Weights of a small GPT-style language model, trained from scratch on English Wikipedia: MLP 1152 GELU, 282M tokens.
Each number is 200 + 30 x the weight over its row's rms, rounded and kept within 0 to 999. Layers, rows and columns count from 0. The size before them is the row's rms in percent of the matrix's.

# up: layer 5 MLP up, 1152x384, rms 0.0387, rows 723-754, columns 192-239
# down: layer 5 MLP down (transposed), 1152x384, rms 0.0345, rows 723-754, columns 192-239
up723,102,208,232,161,245,210,221,160,232,214,162,204,213,169,177,256,172,224,217,211,226,225,200,149,208,182,217,173,224,239,255,183,209,191,233,211,196,217,210,162,232,222,173,243,189,219,187,181,246
down723,100,161,212,153,210,194,169,194,216,166,209,184,140,233,219,213,168,219,206,215,215,203,233,223,246,198,144,177,151,196,213,179,175,202,177,201,197,190,150,253,219,129,150,212,232,163,236,191,201
up724,103,172,131,231,188,171,197,154,221,231,132,212,169,167,199,182,200,226,233,236,223,179,172,178,255,234,188,201,173,225,285,206,219,179,204,181,200,148,201,246,193,213,227,159,216,186,195,199,233
down724,103,221,184,224,206,202,201,190,170,206,215,217,245,165,171,205,205,231,151,195,194,232,213,194,175,228,187,197,216,236,191,197,192,196,174,175,187,216,213,207,214,217,172,237,212,211,181,155,248
up725,107,190,236,157,219,192,210,204,246,196,253,194,256,151,186,213,195,223,274,218,245,194,205,211,216,225,193,190,212,194,189,236,209,113,210,218,192,171,255,201,137,165,225,255,197,249,196,210,207
down725,109,212,246,189,180,236,162,193,198,187,195,211,176,191,202,211,198,253,220,206,162,186,150,208,240,208,196,211,216,185,231,179,256,199,221,190,181,193,168,221,155,171,301,176,210,185,213,224,198
up726,098,215,239,179,174,169,242,227,176,214,211,140,204,186,170,223,208,224,220,222,178,182,208,164,206,158,214,197,281,177,161,214,199,161,222,154,223,193,173,207,184,192,181,178,243,253,189,234,136
down726,095,205,210,181,192,174,177,226,179,176,198,274,159,188,186,199,187,213,224,157,195,140,192,221,153,183,192,183,201,201,231,203,218,227,189,241,238,199,176,210,200,207,153,164,134,127,206,183,216
up727,127,197,142,196,243,214,213,210,172,196,176,200,208,210,118,169,192,219,238,179,239,174,251,224,207,196,227,140,194,210,151,262,239,187,219,163,198,201,219,188,258,238,198,193,202,193,188,212,195
down727,147,244,161,187,238,242,184,198,226,187,190,168,186,207,166,170,175,188,222,169,194,208,232,205,173,233,185,196,191,193,229,176,247,170,204,182,232,176,157,190,258,229,205,190,233,216,163,165,167
up728,098,173,183,182,214,157,199,177,200,187,216,173,226,196,224,192,204,156,232,218,244,244,150,195,199,223,224,204,185,272,245,201,175,194,197,215,151,209,229,261,168,202,175,161,202,262,235,215,158
down728,099,173,217,209,225,193,237,190,214,115,244,216,137,210,183,235,203,218,229,210,180,134,255,174,243,200,157,232,237,216,183,166,212,183,255,153,215,185,221,129,183,115,186,184,266,200,244,233,205
up729,093,212,244,204,209,186,194,206,165,162,242,199,164,176,187,181,131,147,197,190,181,180,211,216,246,218,207,203,110,177,151,147,227,212,235,238,164,178,211,210,237,130,184,208,170,224,204,220,149
down729,091,207,196,196,210,238,195,190,194,198,230,183,237,207,180,167,215,196,195,187,184,190,206,190,164,181,186,203,215,254,206,259,179,181,182,270,235,189,225,199,187,226,176,194,188,145,203,202,199
up730,107,212,220,189,186,174,190,194,232,174,239,211,196,231,156,178,176,240,175,228,196,217,204,214,240,241,253,222,208,190,233,211,159,167,166,129,210,232,222,189,166,147,219,173,189,242,178,208,154
down730,104,230,204,185,156,189,187,201,215,229,206,191,182,171,192,258,204,190,198,205,202,238,180,141,142,248,180,192,179,184,184,219,168,239,193,193,203,190,236,184,232,179,187,173,193,178,199,153,221
up731,097,181,241,139,208,214,161,225,213,176,225,175,110,271,196,249,148,227,251,193,162,206,243,174,183,224,247,186,146,222,172,214,210,215,238,182,209,178,197,220,150,159,208,229,204,202,231,222,158
down731,098,185,178,205,238,177,178,182,212,176,208,225,246,150,158,166,263,184,207,173,226,249,190,171,209,185,177,201,214,221,233,237,175,132,187,219,198,200,230,200,195,215,158,221,181,206,178,218,161
up732,098,209,181,161,225,125,162,205,198,242,201,227,232,211,193,151,226,179,166,182,255,180,211,200,172,187,179,201,170,154,252,185,235,199,204,242,135,194,226,166,194,179,156,168,157,160,197,207,202
down732,092,196,174,209,169,155,223,211,197,195,225,163,211,191,222,244,194,218,172,127,212,213,202,177,260,179,221,219,204,213,180,216,193,213,165,215,213,180,228,228,206,221,206,171,208,245,171,170,145
up733,102,155,254,242,198,185,171,164,184,193,231,186,231,211,198,193,193,277,201,275,166,181,181,172,208,200,199,197,239,215,204,188,176,230,203,163,214,156,192,226,172,197,165,161,148,215,234,263,200
down733,096,213,185,157,227,220,216,243,243,183,171,218,209,200,216,193,193,200,179,230,132,200,236,182,249,184,191,155,194,221,177,123,257,227,167,238,267,209,170,252,189,252,199,204,199,211,203,130,212
up734,094,189,204,190,224,220,219,209,170,219,207,200,239,208,168,176,242,162,223,171,189,247,228,222,227,238,221,188,278,161,229,255,249,261,235,206,163,208,184,286,190,180,228,256,166,170,278,226,161
down734,094,159,196,275,190,180,165,201,220,187,205,229,155,230,204,162,178,212,198,214,189,191,176,173,180,145,154,196,142,233,201,188,151,164,181,195,200,263,247,141,207,195,144,187,104,254,143,218,191
up735,103,171,201,241,206,144,193,193,222,140,190,165,223,173,201,222,207,155,187,196,177,192,211,231,257,178,242,183,240,194,250,185,141,171,162,204,207,165,195,169,233,179,147,154,173,215,232,273,145
down735,105,226,192,173,259,189,244,184,209,179,207,168,252,220,159,188,219,235,199,154,227,197,186,160,179,275,175,183,208,203,199,168,179,221,198,222,192,146,184,214,257,215,196,158,149,180,200,259,166
up736,111,229,212,219,232,218,162,197,184,211,189,206,160,211,162,230,208,217,187,168,243,203,274,208,228,179,202,175,220,193,223,217,207,176,199,228,163,218,212,199,188,189,207,201,177,189,274,171,244
down736,099,172,145,223,170,265,172,215,166,187,203,207,234,187,213,191,197,192,232,173,183,187,165,186,229,173,174,198,209,265,197,146,200,220,173,206,209,187,187,220,201,136,236,147,183,223,265,199,183
up737,099,159,216,195,233,190,197,168,136,195,217,198,183,208,241,203,207,207,221,192,199,191,200,169,218,157,228,200,110,232,178,251,175,255,199,210,175,174,160,244,181,199,178,163,148,221,240,201,191
down737,105,189,240,235,182,184,203,188,268,172,192,203,243,221,179,167,233,174,226,208,240,233,180,194,164,193,172,220,238,198,209,166,203,183,150,168,144,181,201,179,260,146,174,221,227,148,163,166,206
up738,093,183,257,212,172,180,227,197,195,176,210,226,234,182,143,225,175,181,184,224,208,172,203,251,167,150,220,206,292,202,271,177,217,194,177,175,163,192,230,188,203,184,231,179,166,238,210,206,163
down738,095,122,208,215,174,186,215,165,203,268,266,222,217,186,227,203,242,167,227,216,149,189,165,211,217,222,204,188,243,199,130,243,149,213,223,161,203,191,199,195,156,183,156,123,181,177,178,203,223
up739,104,199,225,236,203,206,152,243,207,233,233,217,135,231,214,172,212,185,237,150,189,192,174,205,223,225,202,223,216,139,208,220,198,236,224,194,179,234,263,173,237,196,169,197,165,188,236,235,183
down739,099,220,182,165,216,182,198,174,240,212,252,195,187,221,226,229,215,230,177,216,185,204,217,232,219,218,164,234,228,224,197,187,192,201,218,222,141,178,184,205,182,251,169,222,179,232,219,220,181
up740,102,230,228,202,191,200,190,174,161,167,172,216,212,198,180,221,189,229,210,179,203,230,230,235,206,188,208,188,172,199,207,201,180,203,278,185,196,185,178,168,212,210,217,248,202,231,149,286,178
down740,096,231,218,205,189,196,210,228,202,243,201,176,210,196,182,241,201,176,200,172,242,185,260,226,141,208,191,245,210,214,213,233,168,207,159,215,218,206,234,203,222,176,122,200,198,175,256,198,167
up741,099,195,236,194,224,165,196,212,201,221,181,181,283,228,166,236,166,165,224,224,233,253,216,192,208,201,204,206,209,233,198,149,205,182,133,223,157,199,201,210,201,226,257,189,172,191,222,183,248
down741,091,236,216,260,187,256,168,259,214,191,213,208,184,194,200,216,186,194,171,242,223,156,145,178,216,213,225,151,296,240,244,189,182,247,202,172,143,193,235,224,214,211,214,251,196,177,246,214,210
up742,104,162,251,201,201,177,205,179,262,160,204,241,198,192,133,195,202,201,243,225,210,221,220,178,255,172,218,191,219,190,229,223,199,187,188,148,195,212,258,235,265,216,227,198,167,200,200,228,208
down742,090,207,167,202,210,239,193,208,192,151,179,164,150,203,209,202,164,211,191,209,169,192,245,184,225,151,183,209,180,200,234,241,190,247,208,194,264,256,202,247,198,234,159,234,216,183,199,234,183
up743,098,206,239,209,205,192,157,189,135,204,182,214,158,205,211,169,191,227,266,198,208,167,204,180,196,203,244,167,180,210,198,205,184,248,236,197,168,225,212,193,159,205,199,161,183,252,239,196,244
down743,096,196,212,141,195,217,177,214,205,177,207,158,228,257,152,222,162,202,236,221,209,219,235,200,221,209,183,196,196,178,156,167,161,236,177,251,180,231,194,195,234,183,226,254,142,171,180,206,166
up744,092,157,166,226,199,194,213,164,224,229,203,215,214,248,225,185,192,172,248,174,190,170,188,194,232,170,253,170,274,242,179,147,182,197,219,172,185,246,202,213,162,193,165,167,196,176,175,199,213
down744,097,212,211,176,214,146,195,191,149,211,239,134,164,242,163,205,201,201,168,182,207,232,196,167,193,235,157,204,167,196,219,242,162,209,231,209,161,209,197,217,207,204,205,215,221,224,198,239,200
up745,087,167,187,157,218,184,205,222,219,267,237,208,186,236,210,213,181,154,217,244,222,169,231,167,241,210,164,195,263,201,216,267,170,226,184,177,215,182,197,198,186,191,130,180,195,198,202,226,211
down745,089,189,183,230,207,187,254,200,202,174,218,214,143,176,166,212,230,203,197,224,196,169,150,240,209,154,185,182,198,170,173,169,211,177,235,214,193,203,194,179,203,173,242,223,152,173,188,159,177
up746,080,202,257,213,190,196,170,252,196,179,156,222,188,189,200,219,210,158,147,175,184,160,261,185,177,197,192,236,240,244,191,228,175,184,219,176,202,238,204,237,165,163,227,240,146,233,195,211,205
down746,081,199,147,203,239,165,230,211,215,234,250,146,259,178,167,247,186,222,242,208,240,204,149,211,183,228,216,170,206,152,213,213,213,209,174,237,186,198,172,155,214,233,166,229,234,238,204,195,222
up747,104,188,224,180,229,193,223,158,178,241,186,195,215,233,153,200,179,201,243,229,182,189,211,236,244,191,239,124,215,204,140,218,245,217,269,186,202,196,182,268,230,241,233,162,204,185,204,205,178
down747,099,222,237,182,217,200,220,168,200,232,176,175,177,203,181,204,234,231,153,209,190,212,187,169,211,185,154,212,152,231,231,212,212,225,201,159,329,152,257,231,159,229,196,202,190,210,228,231,189
up748,092,234,204,199,201,194,185,281,178,213,192,188,235,143,162,243,162,183,231,222,207,215,249,151,261,148,152,162,200,185,197,225,165,215,198,229,190,196,208,247,209,219,128,168,180,221,129,196,158
down748,090,200,166,223,200,196,205,188,213,225,182,223,233,172,170,204,238,178,184,155,174,183,201,200,150,248,201,175,174,162,188,168,243,171,225,232,273,173,162,193,179,165,282,200,191,158,221,214,215
up749,108,212,177,194,200,146,223,181,146,186,214,210,153,186,220,165,205,171,240,185,247,210,221,220,250,208,156,219,170,115,189,251,213,175,226,201,165,203,244,232,181,205,167,216,220,216,210,199,156
down749,115,168,196,255,217,170,220,185,201,265,208,234,210,217,165,155,182,222,200,169,194,167,212,263,174,211,127,192,189,197,203,179,182,204,255,203,191,182,255,228,215,264,209,200,235,182,202,176,220
up750,098,241,236,232,216,211,215,226,204,200,160,173,143,209,183,208,196,213,197,271,177,223,188,204,189,167,278,156,173,216,207,206,209,287,232,181,194,176,237,187,214,214,195,199,189,215,282,193,202
down750,095,200,183,171,138,188,235,184,201,219,240,158,197,161,185,198,177,215,230,175,165,227,211,195,202,235,114,200,209,208,199,175,174,200,255,228,324,159,175,205,200,194,255,238,181,167,191,239,196
up751,104,147,212,217,195,183,150,207,225,231,215,227,242,185,157,177,244,224,167,196,233,228,244,262,217,163,219,228,232,202,241,186,227,223,203,168,174,254,205,200,224,215,230,178,173,250,215,227,165
down751,107,184,187,245,190,225,170,209,194,205,191,141,219,197,227,268,289,159,156,180,199,145,210,227,173,205,275,190,194,197,207,173,202,177,226,203,150,214,179,215,161,207,207,169,244,169,189,218,217
up752,089,222,242,188,215,205,171,163,216,214,217,208,158,229,134,153,180,195,235,281,187,225,234,236,186,251,194,208,168,250,264,248,228,248,216,197,193,212,169,183,152,196,234,206,171,237,212,244,183
down752,088,165,179,217,189,226,229,173,246,214,182,223,230,183,216,222,216,222,157,121,191,161,176,206,193,226,253,215,214,221,193,214,227,203,210,208,269,190,237,240,217,177,173,214,165,209,220,221,235
up753,102,194,270,184,215,172,224,192,201,181,226,163,189,232,220,189,220,210,197,239,247,177,212,228,162,233,253,181,178,166,197,205,186,172,220,184,128,186,240,196,194,196,193,274,138,217,169,261,175
down753,105,202,214,198,188,203,207,270,223,161,202,172,174,228,220,191,203,150,211,241,166,222,156,182,221,205,170,198,202,216,190,165,179,256,196,222,243,193,173,194,212,207,202,145,218,195,246,175,232
up754,092,174,121,186,242,182,188,191,132,223,230,213,186,120,190,219,169,195,187,214,154,146,199,216,242,207,188,159,211,188,187,210,211,182,258,214,210,188,207,165,169,167,197,211,202,232,210,235,155
down754,093,205,195,184,219,211,213,236,244,205,245,223,161,258,185,173,173,216,291,217,214,271,174,152,231,174,220,115,180,197,217,172,224,245,142,228,210,204,201,208,264,204,175,215,177,185,192,145,214